Part of a small language model's weights.
Size: 10 layers, width 96, 3 heads of 32, MLP 256 SwiGLU, vocabulary 4096, 1.89M parameters.
Architecture: RMSNorm before each block, rotary positions, no biases in attention or MLP, untied embeddings.
Training: a variant of Muon for these matrices, 8350 steps.
Each number is 128 + 24 x the weight over its row's rms, rounded and kept within 0 to 255. Layers, rows and columns count from 0. Numbers have three digits each. The size before them is the row's rms in percent of the matrix's.

# layer 6 MLP gate, 256x96, rms 0.118, rows 91-139, columns 0-95
091:103102079130162118128119160104112080107157085138119097121113141111140103154160093134137137127140101114128136116115117143114105149139125090143107143132180115140118098115128174135129159088161083100136152143129120148109099125114151163093159151135101147063114107096123123129166115113177126111
117:094137164135123111138096136143178122152140126194133111121104135138149170132136158176115168128114119087144120139139106121132113095111126092122127139136102183140096118086088149099111162144157087134107102130116120117130084147134161145105120178134109153142144156117168115118120133156107143102
105:126107141097139139130160134173123154109142110128163099169149160095106085138165133122129146102125146124131103122115111121106132124105125113124133121112154123132144112143157136020150154157115150160177124142096125140150129122128156131124118168146075155146136120130163129124145139174172129144
098:136140091117121116111134089130145135149129157098122168182095150114126104082144150095164139132122133144084167064124125151151137161146091124125109125139126097106129154103145085129095135134128152164119149167112097087131134111109110158096123110158108143162148148118118121145131127126142087079
110:098135142115089138127131124135091106119108111111135121141122135118138127097138131095133114163151114138112155142107138142129145130122097132171136118138151113125136138156128112152091083164152089087153112114149121134134164143129115140068169079091121158167131173101184070116132126110128093083
093:104127161107107134110110139142109087128169123102129122123091108160161120139107151134088081084167109125128126113078145140121127116171074183103118132166119123127134135078132127172111128092107137109125093147146139091102111102119146149123138109102123127117136140135063160116154111139123115128
089:110114114091079143147124105131136177134143116178130130113146158101132097090201133140108157113183104122090131109118084109097160144118106143183123133127122126154134152128114111114123106124144123115127143162152133133159100118138174164129119156136154099098142105131118166082113119121119133140
108:102084118097153147145158131121120143133138024132117126170157154138122122126167151133166132137156124120108144112106097127181090083107151156125140102150130144125124128093153130138111135111164103174135093129129110124114100126143139130143153123086119138111116092121110160152129120148158122156
110:101092175155142093133132089124133120132134114119098145137119110122090122112179136111142105101140148110141083131154156086132129123139139130123178123132129108165109153103140121107101143104133117163139121082138121123187127122094172112136076165130146173110171169117141108163101133143126138142
099:122115142108116115107144145095118140089158126163113116097110133167132133129096100097113142127120096099100150126115113134099144163118100107147145127095141134154109172135080182161060087111132134090155149152163129129136165172129116144105102108142087123100129077143137116132112109129125147118
090:173109108128115071161091140122103113113174091117143122159140086121145143105147098094070116148157152139087139138107177125086145093148144136145168116149121099099118141135101180125126144117097139129115129155148129141138114110094131151175116122130141114156116142108169138120096128111117137127
092:156152137116147130146084139179135143119110168126116126136117121112083141101110116145171130080175111116104127130140083155111147138145052098130125146114173127106164141172130139119127104131107144123154138162112112159128132162125075122130115111165133115126164116169163151118143114124139129103
093:136154123109120175138100139107096121098090145155119106117148142140087120117113141165138100134123112118192095156149177098179108098115135139159109139139139149188117139129122111160124118117147112102130082150120107107130122111082114152169143118134096123128155110138158164115164119140167113143
086:153131180131161168138096166118117096111170139133136183108145109149180127127106136125092107132154118137119095115109177121157102124163144097137122151137118134096122163102111133130100141131142147091107135126148134122130176101177148100089109107117147163104118155139125167136089141095133113114
108:115125169130169110128146122086132118149127143152114130101168136096112142147141151125115065109148171131131158147098115131091129144137109153131118105120119138147161171144125161137117127137138162157135166162119106153106139137153141092133099133096126127195186133108125159106186150127108135104
108:136122117107118171130134118143128082116110150133088146118131129122156139125132078120188118137155101150109100108129119187141083128132137177102153095147086135125129138096125093093123118154146121155149122155105127134156116165139109075128141112141169152133128137094121156100087121099114173146
095:154108204121118100165094144133088166123134149116099110164106143091121112102151112080155117113133144142126125107130121133118149147136162127161094128146126118173147128122195120110112156106112158142084114156136106157102121100130119183089123133119136147102130141136129091105137157107117129124
114:136133136128113073134141134105115112155127132123110118099130141146098134102141114091132105090162147093125140123077118097144101098125171137164125167181157149150138123136071137121112106096122108139099118162163129104174111112123120163145064135123140088093157135137132123115140130114120083111
107:103139072113129133092104122136136149124131120150187150095101137102100141124173093157160096128148110133140129117058129101109124112089125114142124121110129135132120121095116061127092131110135087112109127165136090158148124101131103116143158148141119159123120099103123156109134111137124159078
103:146143122102104181073115126132129110175096126149139113136127106167133131106104099170123090135118131116113109162121125159110155135151137089066120113114121156098120149117112143148123137090135145153098159176185129133119121114141150120103117147139128144172131173136155098114107133094086126148
088:112135120106110127094111122100089108162157084130172135139160124117132133081117107118090131154132130129121102101120131137120106155140107146118143105172100146158123191127120151153108131150113109129109136119088094103161126155130100152110136171071102139125145104116157143097172087112095136100
076:131128119137061113131116158085119092083142159146138149089130133111151151185106165080122097138136135113120128177130142143134158168113121158140151125141146154091130122115112125141148127089098140123151140121129154137170124084098139110154137143143122120151129091175155167136165145134126112103
085:108126154172156118101096139125148193180180137111147095134099135136104141121122131098118115118127135109119089146158139161096118144126126090085111173133088108138089163153086108133139155131145139124160116092119108128150127108123120131134100136086121128130128154125169158157144129159168144140
109:112118141154147101156101116152164143164111156130117112166123147101141146147109063137119100139175117124087124151113153142152110096129169123115139113104118143143108100123155096122080130078132119132123149096129114103099077142159110113121150120101142130161097140151168142071112127112125138164
107:122109149097078144142085090107111114131088162144087114123176137100143124111127137127122130090148125126092151131120129117077175119169129172115142136144156119127152136145162112183106124118139179124129165087114133164152121115117120127090121161119101186122144134112109113157114119129125127141
111:148178128137106169123140113089156104120142091160120133116112191143106136167168125122123121146129126157087140063102131140155172132140112130155114129120126172161137108110117138112144107098180110101134114106107118137115120118110113116095088138131130173123136116151139140181141111115116151168
115:141142133132130094123104146098150119165140123102134127140103139080110094117132123149118113139096136113094136151122155135126146128112110106153123116159129088160129136155148133095092141100108137149138118136075165064132062115104146105100126091141150129123124121095105133105083156087074121166
105:099127167120114130155130136153107074126117132092126115120130172049176126150143107141149120126127118146126089133108110132168108077145121128114148134125152179118169142111126138154125150117075151130148137095112150119106161097108141101106106160113113131090155107110142134121119160088138119105
118:100131138143103135120100152103118078159112119147146095112122162138142089104171120156157132096124129104093083116156133117138102147141087153101135173146132132095123134148109127170141102169128193128115129078157119120121142164130155146120101141107170124114117131133104185143120148147125139113
102:098138083158162140127127115118113140178087132129137112116120129126131113102117142134126171113119115093128141148128087127124139152156141147132155134150141147091153140088127147106106121157127119098103156090075123134115160127127066148129126150097125133101138098109117076096142106076166177161
107:110109115120120129114099131114162099120147174148072091096105102156133163136139147139127061143116120113133176111109110115115109124136180129136123151106112147186125119141134114117132151165069144148122107111074115136162141120148114086150111128148130122164160149132088110120149126126108148113
107:172091100129154164104112132154135110097150109131132057097105125093139158139109113096141105109112100115136145115100147090147168177133095102122151165127125154125145132126092078094102114074148117145143164115125123120118114158111165161113119125131131143146128156100136145103149115118106112140
097:129110118104132128125132122133114117117056126121101121121111148126123151106103184137162154124156145107106139142147152100114107148137146142141176069118137127142118122148137129147090138115117123145146147101113170094158111176160107148093129123190151140148120141127065133138146161155093125164
106:173115093134134109172106084143107137123146084133114138134139124171149123073094114137123153149081120176142126113102075159104110113154116066143094139146134132176175133138146117115119109136156110094147144132133085143160148126137141110110128142138132128157157136147125129109075136126137126125
081:123141105088126114156120101146101123089136124096105108122147121121140147118090175144124110101144126082164152118112162093103097162134119137162143154095147088112118113140114123146118102144095156119119092130146110117105124115085097125149133144163150123119132141137195156124195135114102116087
127:127142181096090125125096146096102104102127082142064121124128122144086121110112139150129127124111115146114140151158116119103138139113118131157131124149086151152145137095087150152124116181144114146157119138153149116139152144132137166117061167124144138099132092110124091078143150154148125133
103:120130135149131134109095118111198119145171153127146117131112190123129169092093091162119143143141121130112161154091117151125103142120103131148164162137179154115118119136160165138156115155106099129143117117091192112133106142149097165093111126121134145145131110135137132107094150105141120120
131:145116138115156144148121130112117122127136134144114115157152128122180150130145097112099130120104123102122129151119124179116129126161147098167171162177138121132134143124174114171155128086102094074084102136109147106156083143136089114100127126080119134114101114119155177109126113102137165137
120:150125099175144142132097137096167144113129102159145130128163115132150136088153148139136109110134130129110105127091124135119091142148159074118107104106134131141126119145110123096112088106112129129064085141093112112148134120146160112108157124126127161151179078106140100151154091118154100083
093:162107155117129127151148147112101132163180050106158148125129148123176146121090172142178123143109112154147109091156120126138146153148118118146135184114126133149110105151166098155135135113122125111135194129125099124101128140112113120128133110125132141117162144139136121118119101080114155094
094:135128127150138119106126121159140136099113152121146136164099124110166145102095146111120161121178105108160156114142164186140116097159130107091129154144104122117081090117141133128133111133128083174118072132149099116128168157137203159098130114129145115110128110143138110106121121140133119164
080:107152159128102123141126166133120126110085162129114138097108174116127083083156138146145157112139117117153167135104075123088161136126116161088129165137122155148172164134087129138121166146122122136140140137121089146122117136143154135130167150104110149087088108111092127137085089131132114129
078:122135147150129097107115127134130119131110129118142123135105138153161153112134176151119099148142167154133152168098092132145129066102099176141110087107125134109139100098127078142152133115168124072130158143090098184117138175127132090141110146114125118121158136132140156088123106127110104110
080:182137126116133060127136138122158111136123131110152121128126123124119126085104079157130125171147149126131110135152115121142123122120126169094162121116107151095104089148160117123116128132150098110147146132089132142152147111103144142070149107121139077158144134157089143153076075138156104144
101:142117129101144117099120127125139162114084117125112106127117128130100131066101110100123168128163115083127107129150131122097189157088159094128162154146131110124096150122098131105101108084115113120136089148120100155142135161123086099096129117132077177158144117148121121129146109095120145114
119:144088163117131120144157149151124124191117141154109116176149145104141111135140148129070106120147180116120102104167157120098139103109150093140104140097121144100176108151105129090145150125163099143170132150114090152125151122118124145115110104136128138133133157135161121150148120089137082104
114:087144100148137138117093115122201108162115126148138148121141141156159119107089127118170109097118110138157065135093118116151126107126114146105148068108129139109101130124155146130160085094139174121107156111132137153147100144120110136144124136145124158109161147106114091137111143144128162172
081:153148146127117091109144113132107112095116073144106128157083142151132136121153121123146121146117140101107057093132107117135171143128116122111143090088144118151128195123157101128158123130151156109104121140159117140161114144109123099111135118107123132173087118129094124167092129111109136182
115:095103144115145115130109121135123109126103119152137135129142157121167137146155105192126106096134153117125106127116180161122122144161097095156112069107144158120131148138133113112138117124127102122153130134135125155103127194148151159144117122123126095115089162155186131128192089151132150111
# layer 6 MLP up, 256x96, rms 0.118, rows 91-138, columns 0-95
098:178096182139130140126134145154079138115146149126098155132167124148093092144137109142132118128083120102105112116112089111122129144114116142142103140139159059153139118100121119165093130148159160144121160121145110136136118093148115176173132142099161121108113130132139104179148139147113099110
110:092150149108131127107098097075097127127123120153115094121161114168094123102103171111100163156135134103170089146127135103118081131149139125130136145131108107098149141140105154148154100134092153122132119110124138116093174097167139127118112148094126087065178119115115118128112148124109135130
099:160130097128112108134087107127132143122103131097151133138122136099106086140174148124130142158131138137148138162118159160109098104077100143096132153136109086136136124113115093087123148156124126134110122118136105110114168110116116073183084119109115122128150135080146124147149123163191161109
096:088112085139115119167135124134124138122106083147135127133091080092098148162163122144106115120109150137113138180148136117127140118125165139108135125163112159147140138143102135126070154130156128155165100091128123130121125128146132068175146112108181109120153136099133118145120130089107180133
106:154119164171123119103163153147156153169165117129172141169106135085142089120154148140134131111136143083141135123134129159133117135135087097108131133129144120153168104129173156139118134099110120143140116098138106158113119145134165128129122089094086154112170133128131136104189104121100094091
090:133087108125098098164103156125100153161103129114090169102136118121158098106105145150135118083123115184144131114137135100149110118135117110160127136107126137153144152133064070110116120132126140100142151117104145085134127112139119124118178132138103116159100090117158137193144137100120115118
094:147144131131094133118104119115141150077163188132129115091133153133105144099139158147141103107139117126149136088168077111112136119108108164080108126122085107133107120158130128112123091137125146070109118106164110167120155087105133134140192136112149110131148082143147114128113139142145118114
108:165113140099124079132133075144143151149104102141092132121155134118128100127098165137102144108114173116139206151100131168123089148149153122152110119140118124138121137103177180114132113129157129130097109152135124098152125119126145139122120170135112150136173116092095130113111152163143156148
105:166169078126172169168116142140063147108147157135114124169134115149163162141107157158153108121127139138146159136114092133141118141137122116092133117150153132125113129146138123171091138114115141107122124158114124135131121135139113133093139129107107059139145149128173170096106076132135121115
109:110170135086155140131106120118129137113084116167164111144102140167129119085141156143165158139108130100131117092139131125127192147136143148098097132108147103093161156117107090100126140102115100102149100115131115158125151136104120099130141106094068153131141125132120093141177139144125167138
097:089157149114096112129137109127103133122145162152140151091117143182114152123105117130172151131143172106100129108159159133110119138113144121117180089152082150125112065132146119086134124129116131071127111134142168173145110138142121093117137120130179125112123158129126171129149132096105116141
102:114095152162099118120165127112169115156105146123117142123085176121122153088148123103090118150100139130156092132088093157132142129111161091103175125136166151141075128151103139125153142134130097119157116070141130122134114113118109102099140158110174087125135150104117127144126116131122159154
099:110137187130095124121084172131136110075128112160123089108152129139080134140155132150135152139141131131164133138115127133118127112128120107152124157122105127136126137137084142149132132143148091069129110173133120141129133115149097179127143051161139102163117109121166160139134109134134154163
086:156147134106141129159104134132096105104141102140153186131156130139124123142115133159092153082082111080139140109128160106128135165139125098113133187123126085121143121091092157137115119135165173134154155107113124107180165126144165105140110127123097144132151176147111120141100103134134114129
100:134114106102128134123178130139130126102140166124143135134132115140120143112123078136119158126149125131101134117122115119138092092108139127117162136106138131120130135107154077151126135145142106138162087150201114139134140184146156124131178100150144144094069162125156165168092095112149115091
110:119126138122182124139199093151149079162088165126155178140148110136148111125112105149123147102133107105146097117098099142146068112136111134120108123135135135143135109120127138127122141137086150145144082091150104142139117094127156134126141141161155135121164122075127087099148140125159145138
094:150079152153107073141144083065131159093171114108153101162096127133142113087157127114110148160154144112142123125096126130100134123122119121112132110150094116136166131143137096135127116107167121170141122095121145142160186152107103172130149135139172123131105154133116125145143128139141108152
112:147145086120189125165137115130154139117133184139165085117153091118115159121135093130151131160112146125103086156115129097154112123119123124116143115126147102099140139096140140120157097119112114072126120097130110167072140122117127081092118139088158131139124168126154107163115104146130111143
104:146112155093130141136166094132098077083104130091113132119101130146170140131129121115115133096115126141117089117146104139123163088174095092110106150143164104131141110136117198119151134119130116107110095089127151143159096112135128138103102086154094117103103078124146135146130139123132103152
100:133120116123127109179119092123085100167119109136109116114131126170141106112135175148171098114151134152103118108144144159096112090150127099096130139108112172102126119145148127123096117144114108149155166111154151169115173129118126179122113157144088101111125143095126092130101097096128127174
105:136147122153104160117085119124129143123142134122139072157075115110112136136154142098086157136133131103167150156131137123107088113114159128130163145106095164119157112153101136103175168123088104164101124116133143137092113149121159094163121121166118130151122161145126121144126088136142098076
088:137115089109072129094155134093109136115157143137160095141131117133111134169110096098101136114149160110124151160137172139122095106118126164091166140152102080089142151134149165137088189099128149139158115142109148123148117139136139082106187155136125129116127131134118135114137128141144113107
092:105145139107131149097100182142131109119122134144113109149108109140112100095149092148130116139193108111124089126082103114129109147137165138148145150128148120139169115147153122124147112165150108145129086151140138128161109134151106121141151094142080078094165086180129128144096116127123154157
096:168150129130148135134098163087080122084170141144126131143147130122143066169164155118124116121107156105114156092168118180117128144126146114130109126140097111119110185160156127117092099137112082149123111125132159120134156128095107122126122105115161098130087139117143142137131145155132168104
097:127151135102124145108100126159109127140088093128109107095139118139128122176147151124148151144155175157104137154127126149079123114148124105124138140170125143158104141121152103112123110133140118158136113082163102144148089113106097103108108130144155117169078143120147210125159130158150140157
104:137120149079132128154135159115145137165160174141118145144118103119111140131128135156134137137154085125137108087148100135157144130112126105159179156124130177111127115181106101181136168082122118090118117167088137096105139149119133135182132114131124158109132122120143164117121114124126078150
111:160126121166149093121147146121159151144142134109100127134079131131117140179129129148119092150100107139121122114106120125139127112098141126128138115158126103156144131103129174107117108098106152095148158140096117102094058124101092128136182144146095143115153103163125108157089149077100096136
096:142133143150127129125134127091129114130100169136095176094076122148139112110102102113170104137138148068134142088170109145104138140115153138174128151120091142157095159127136126175135116125146137128134117077146110135151169169155136105113124116132127121135159126149108163095133112152118177157
109:129144126096168140074137143126098152152143125140157088131123130155129124124120135147105091159145145146112167120163148100097120101153144128133103168149113140150130163104142158085132144083138152180141100149132100114147161094151134125122103152109074141115138120144101084124138143172114170156
100:138154098122125123140137141164147142081124144104148075099119154131137101100119141110139128108063143117110083122116102109131146116096108096133127149119136111099125108079123145159109103192114122106150139166112084161110120108128159104125113127143128092105146153110146159148147110085148127173
099:125147116143183122096141107112138118136109142104155150173153140112119089125114121116113179122157134117142109116133138111136133095130100136124141133124093127122144154094123154085118145121110167108159146138178156098086133117173115188115140151101127131108130096122156091130077122148112062115
106:107122119097076104112105100132160151139114131123114102124186090124102139121166125087101168125091177134123155130102143176130123153138108143087117097156135114099120106151100094123126151155089103121099119119126080139132132108131128100134102094106125123118108118136118096157150150169131130177
096:131130171128152123091123170104099139145088090091102151139091149147120090105127148091148170090136097100142174156127143129111166122100129131102148111165135106126126116108133137126138132117114122172140097098123139143126131113158101107091097079116152102118147160112112120128104121089110072124
103:118094078125090161158148132107092178077155107140134127134165098174079148110093122085161126146128103108163147150099114139099075127147088061122135113128106137138154120148111112096115143117121135136140127125145133130162099140118136101106142145121113146159129144160141131111115137107123143126
094:136114138138113156131164146124130162123126115178157144173108149158105150100130166119139126144156103123110108115125149100106082117091126123121111121145128127152130138109145183128123125094094184158120102106148182147095121173116118132166105135122147156142129154106137132081144158135092143074
101:135168135138119106130105132148120072093179089146142145094102119144092117122139129127159181128113093159108122127152077127134154143119068122139144097140090136139132144110109142141142076168159115118108125105157109115146164108120157123155099111139164130118136111146181098122127144144099124126
100:141119096109138117115144156185119102114108155104135137130123133116087127187128149096110153091151130165164129169134162159152130120113129113121115127128127123152151141123152124145115124127121145156172124162122115144101184123174142071165099096084119155142109174125143121107173131148136138136
136:109133128108131129143121124117149138174130177124133101125117146160101137135106106124085138100130085083126140135131105178124169096140140141144168145129193102165125107114162068127155127146119105107068077136154137146131119140126085094133149125104085137108117141145139119140144134149118133146
109:161113093137154127160130139160141149160113123126165112107142098123120129132106142109146111139133123138136153077087149123157121096169138115138111188114102142153086136171129118102161124086125104172064101118140162149141162157132109081131123148128140127109147121127093102148122100128169142138
091:127108145138072130109142124096156146151181099107135129093077165133148138116136111122157140147110110176152152114089125140131159166126113145122148139109137137122151111162138086147166092140097125117129154105127158152141123129147145134143079144136148118098173119119141124111175152084143172103
093:131142150175131142116115084155117140094118135128111153122139114116103138108131101146181110129126141107132106118163155121130107115122111119097163146133094124135137111102149136094102148103152130181153142145107113071107137161180134180100139111104095120163105103142125143071166099150102127154
084:087163168106149117111087111148116134147141159107160140125155113142123167109109094156103104097133157110107148142142132162094143174144149110115120148157134141168098141120123118116153101108121114147082201111139088151130095124114116148148121082126135138135119108165157150128108077126138123144
078:118116131108121134171142128134126144113120084138134113133163132136082109141191113102168148120100096144110097138084134116128115140153116119153089116153122190158080147141158125142158118186142138170170157117112128140078149128154143112119136094112126132165134124142157122150165135126111130149
089:104151143142103109130069129121126086135142104129105148122153129119113121143158090081134112123117133125139170148167108132148172126096121109100137119094140122102181139086124077139124135108181052111133126090108134138134156142153163118146137128105137091100148119147095136137142132118138101151
106:123161084095101122120139112128128067163096135146167165117109142104144126137151107123133084111111101140158114146107112129113086104165160155150125117106146111131146102122110180136125115161144128140074112133117135104155089104118128168084111105151137130112110112111126120103099160093080137109
109:111128128119120165134147132082098142142123128151088124158197152150157151171129092154100142092128112112128151114138107144134077116173126124118144113138141127144174155136109151126157145152120118095093149124134109164139125152112173111192138106117135134120113129086082132133156091125137120144
103:117104095139156154143125090111142139126106115111108148103129170156158106141129119143123141101087151155104067090142104110123142145150131142133162131112111107146157164165143150097136147125121135103136133072115125140201146124117136142098117076167123128139094164108145106143144105139135157091
095:152134122130132116146122122159136186169135141100164135167157122111143176161139143148107132148133127131145186141127154118114094141108124119126126162103114149132113132150088126110162147169125115153123065123125114120100133149146147113119108127142108090145185099108133178123072149123156117092
# layer 6 MLP down (transposed), 256x96, rms 0.0659, rows 91-138, columns 0-95
101:151115128141106131133149121101137129159124154115119124126183135149149090113117180113148087123097150135104124100129089115091171111158114158127128127152113092165145092167136125085108152147151105081116131119125124110158171090092121129131173117156135169120134126108095096132149166103114136150
110:166158166062107113146133114124090147163115128141141084127108147109135132130121142133131125127138145159154125151117133127095079137131109124127136183135097118127186167127145176141140099108103150084132134131105120136087146055151157135113101155124121109122184127133143126124135152122145138120
103:168169120129136113058093121085126092117111122166115149118185109153133103108133182131097112145112131145102131157172147126133111137137120094138120119103130130119138130152077110134118101133157143128148158133144110105119139136074139082151113106096158080129153140127130119142103148128099160144
104:084127118097083152097100181146131108175112132059133155151158128098125107072096092137128120125149098123125123115147108102136079143138094134158160101137121133095090140137172100131125139103093117094098123143122134142092126118162106140094117139128120138112133133121113106137120113103113104155
100:137122118155165109115091133154118126156139126112149127091152188082111147098162115152111085106134142139089145145153184107125121124149138107132115089165132133109132144144135138159118126103164128140065130148155123131117134138169115113158156124144123141073112174093123133163163126153121108120
095:098163168112163112146087140089134147112163140133120101137059130136171143116124125086080145106184101123117155163112137148146112128136119130111129156164143138153122116130138118122116074112156110123121075114110140132124137131160141110120147090152118116186096120154137122157114131128127165109
096:111126140116094158140093129116120167108155166074149132143105127168094095126103134139101205124151115132142119129115157148137185149130160150114105150090110146142141138160145157151121112149153121101128128128143111141164125117122165144121134159180166130115163098142140132138116145157079127130
113:097088138133148111143055107137100132138152134168122123155143120184209094104153139138092139109145161144105115116113148105133084098140143139087144124141119149128107151112121138128156123139122128111110119121161167128177130155118129142155100149117119140158113097086116117162127141115152149117
109:144103125123120141129138142148095148135125116065107123144133154137148119094121143128098141140131161094128123161175130104142136122140122130104114140143117108131146144134135070066128149081117144104136159135108142100061121151161092168095172134113154121175106113115143121156116136161109083138
103:100153149078160107151144125101121181128117135161103126168085128142118113116124169125144140098153116104139121102112147174152110138114121117147130124139137089146154150102134202104166119152152102110081121135165131129106117112136139103105114121135072142124132134158143144144174100142122095113
088:135116116097112130115116138138116161160160094107097128102107104120140151121185153122161173143116128146122130117141129143080116085113113137111108119170106122128158125045110107087157102134139114198123101129103161144092128099154122115085108138131110107131118163113121132136142143133131110109
093:108096127156103102138136135121166121150168129088168125170112121110126140099127146109084118185084091162143094097167120114115126129167139137112112066140113098129092135114145126142135135091125139123158116143119122122115149151111180158166133162147122149130102137128101130144149179107129139143
095:083166125141134137081112136116108156140109114154117127118132150109126109095117162123125133079131128123170137132175136119108134153181107105114145101106114110113149165148156104143126090115147079115153122110152117138154110073118094100126134158193118135119147146163174143117139164114114103136
086:084126121131138120113102101062095126145140167056123122125128130146116170144119054148135143118171141144108148143151105135133109113101133142109154155133105106122107124190149131157124119126149168121149147146133084133149102124134118135148134136088146148170119107149157146116149108155131113147
099:085148075138119137118171102152164131103095126190104116156144141161142146126162076097128115127135126157123142164112151099167124134147146125098158125112152099126120113127116108153118093140109108111111132149129108114144144165100089123131135094149149132114114108102119132066113116085136104167
112:103141172076126156101164120112126121092134120117113151148120105140152174113102115119111138139151123122124111078158130150148160111083150163136104132112109156143123124150149095103075143140125106119202125115136110128118121121064097071128131109146129161139129139146123144150101135100157134138
098:102141114104137143148131127120112155118137113098126103112098131166168112116144117131068157111128120109145154149152159115141136129130162147105119129156162141135140157128097077093096108125155157102149117091164080138113123178101151126120163163163161127117120135123193133151105142121151154093
112:110088117152162110099138110156121143122140091081168116143115147135131165178138132125075170136130134121147062139164132143106108138102113171107111099126148167125105127135102092138128174131142145167110129145125122140125126110128124115167129073099107120085124105171128100102130117126117143125
110:155130140138118122174121100129127119097094159081093147145125125113144147134139121107081081090126104139116154178108173099116144125121117120139111156205136108126148129173106155140149114116121142122081094083121137094143111106155129146156107107094095125132103133127149107112109130116113117153
102:070143141143120098069157121083109149104125118086144120153089121091135125130110114100135156132130135136153127099139103128143197106128095129105122109126112150144127134101118105123113111128134120138170122113103111147143096120165136092140177152098116135128077172133155155129163174139105145128
109:119129129155126154146167134134109116113129128074129182151143110117130114141111111119131147106171131178102125106098111138129158105112109127086111110101157086107129083171145088087126141148066128102149131098089135142133076153129155142131119117162123134151118103124126145113102121150088140099
071:129087134133141120146117089170106133132170095105123104128138133095104141125136131119162140193131079180156128105151141097133136135148160138137158155123093088130138114124109150147119129157133126165138150136114114145110123110084181152098095120104135116102121137081081143116106144114166138095
088:106128140121111121106088137107145189167161199059130168114156128137156156130084103125151122162144128137155132132143125125143133120137115139109102136095132148131117125143092082126128095145167186102138124128135132122124145080091130151120129133125115145145115117109136144157145147150102165103
098:114152132151127155116145110117125152137136117164134121119123102142140107119156121121131129123126154167122060110150140105149136165132113107120146131079123152135139114158139157130160189120119179131112167118171123164141158163118156171152092111123138144128116100123149165114162061167103116136
100:154141159112127139125110098150107137107086139177100078081122111103113129132129160136147151125132138106116132126089166131116188108132107151124146135126079144196102103121139094133134119165137119117147123075126121139146126096129134150131129163156098170154145098120152152140169123122140092118
102:082118134146113080133157127138141111144102111063147141132086144130108153082114138177150176120146116127118103146137152151127101124106142147141166096093123157136128122119134130148118139083125132129165115128115146124134116122114131090094153039105092110119137104161112118113142123121120091121
104:099178116118150164136141139142141139159134111149127123142087130118134139147106160149169135143144100133126148171102092131139135116118126121141148125154138130141151127127163092102130096099116099097128103049091147115166095116094151099154130113171155115156101177143155127158138133096115097108
105:130127112142089132106168087090161139140109161096099144166153092147143104161164109103112116132114129151117166088136121100148139139108112125129123112157086108121089144147133121168153149154132124117109165101099130129145142179133115170162101124106109147084073135093104152129148119146130142129
107:137121145081147135162113135125122131109119117152136068120151173146095153117109155115153180112106140131114101169129132154132169122148111133141121181095167127111131130105111137146168079107128148087112109072148107137150144111098136125152083091120146150143147100164128105128110142148113144139
100:149095112119132175146163121145143111165131113078126139105086099111121131136145098102102098142137109112103128110139147130134103054162126151146125102156133146170183140108102120128142155132139088128126107134116176128150116140123104163133147109147113104128096119132118150102128094069131085144
100:173118123154110138077172130149103167144145143130145169145117130135132107119103137114173149126101165153136107131128116179170150130110125078118139161121112109116123113124112134109172123175098122099122103082180129112124142157125134132179105131116123135172104116153164158163142125124122127107
105:116132133111121109134099120115167128152118106149093098134150127128105085106164125108086169112118177112115134162151159121163112090114167164106123125137102103116100169150097117094106117155115171123132121131120103161125135160128142106074107096094077171149117131139120114163134103136141144114
093:149156107115160114162123150091129159144150141101128167116122132139129159127122082132161134155138095109139130135136123147138130125130116149145122170197146140103162147106120198102106129111127147135136153119122125150112146096150173114163076167122142145111110111079133134145079156150099146123
100:154135116140109130160181141086092150132133116119130143159108126166159135110122109199127165085127170115132115089109114188114129144112140118136123140162131142113125127111137147128136151131120123139118101151183133104152081099140112095151150142115092137138136108149119139119066112076131123123
090:124085142134099136131160126107150111155161087202118133139120104107123112123119149135135111168129134217117108121138121128105118089151135115109152125206105121139138106098134095140138142161130145160094119117120115134105157115108141127116122104091146147131120117120081129126108106089145112135
107:092156128129064134159096108115102104132131162143117147127143147141109141110139125153161165118141106096111166159139153110101106118150155142122078120156092126109150101080111113144114125123161144141130106135111142139100140122145105160112091150150107104138119119090161095099115159160187122166
099:112137112151098100156124100126088135119109121145124163137128087157128117114148163154103140133116144086137130078128124132093147165135160107100132119110095110130147133136094094155135135114107155114140150113136125180159120110063153132048108149138104108126170110106151140128124117112164124094
108:098151142151127114139094121128144136099130141075120156139111130115112128150044072102119089130123094121122180145102149114130112144130112090118144140090125119140117117151156118120136111142144128112200137130117111136124108163134122131152155114124109142137137157123171095120146094174093092145
109:122151110119119120099127134170159146124158115149151202097143142151123115163119113127096127084119106135107099101116134145096124085163111117098122149157138134175157132098148154134138148124126105108128143149147120149108113166074104128108126156101131096142105128157091124121108174119089175116
097:142108075124110136085116122101114125140076130122092152096117128110163114160146133152169088115152141108086136094079106106115127114107129129126150097109123150167147119116127104126142124151134119183162109144147087125122123099168126132156129145178126174091136147102174127134123112131128098148
095:137113129140129082141161116085108145150145148095133134141103099118150140164104158160128116102137095106175136124082160136170146159081148146125097086137141143163158118170147143109164126107142116100103122132149157114119149154069132102133143148120096098094098107122113117154105140120122136098
074:130071116153125144121154116159120131128154109175121122134156139111106138187143156107156167176134091173115119127112111088151138095138158109116123145122100137136156098096098099132112113148098126165105117130118162111154161097097122136121137089125125118146128138125102155130153204128135135113
071:121151121110128149075089138102110124097105164135128140132101152150183127094099141128081120081168171108159149134123151155125144149100098156129129122094146089134121113122148124131120148102148128084125124104139089143171135122180104105164157166160127109130129153150145113123110091129129114113
079:129050091138103115173141102156148146105150087132124086105149139120109101119168117079120131144102139153127120125121123092120128092146141113125109125116112135129114122120110160126103126116139148158125160136110153121115132151107110152091126140089083178129160114087109126096136155121192156129
108:106099129138138101098114136159127091162074131207108101095159158115124110111158191178117144160102149112130127119138098143154123147108112088151167108164128141120071111159101141136148137120121143116112138129104108120124101117135129162142087124106099114133133111118141106118130142100124129136
106:142138119134114164103137112110114111090110119129148108162096123170132140135157139142147116133079094132099092134099108140132173134110147114134114149132142095114082130150149158084112143113078152153119134137084142134121136181184165135154103140128177175104094127122121133136129104166121105130
110:109139169120134120156112142111152109158163144180126137115076116128071133144129135160131127118110137119097118144101147177159141126105125161134108105119106094152116128100122153113124164201161169142113149150136096120112165119134136148081125150118114127165168115127127100148139098146153106104
092:104106128145094117147142118140147150149161108046114117137144110128122133091130134133082161124097124161124145110109160109114078094130189144159088113174115114104099090133144161107146144132132120147121164143083148127101143116128113140120090117120125145110151125078128123133114149156101135108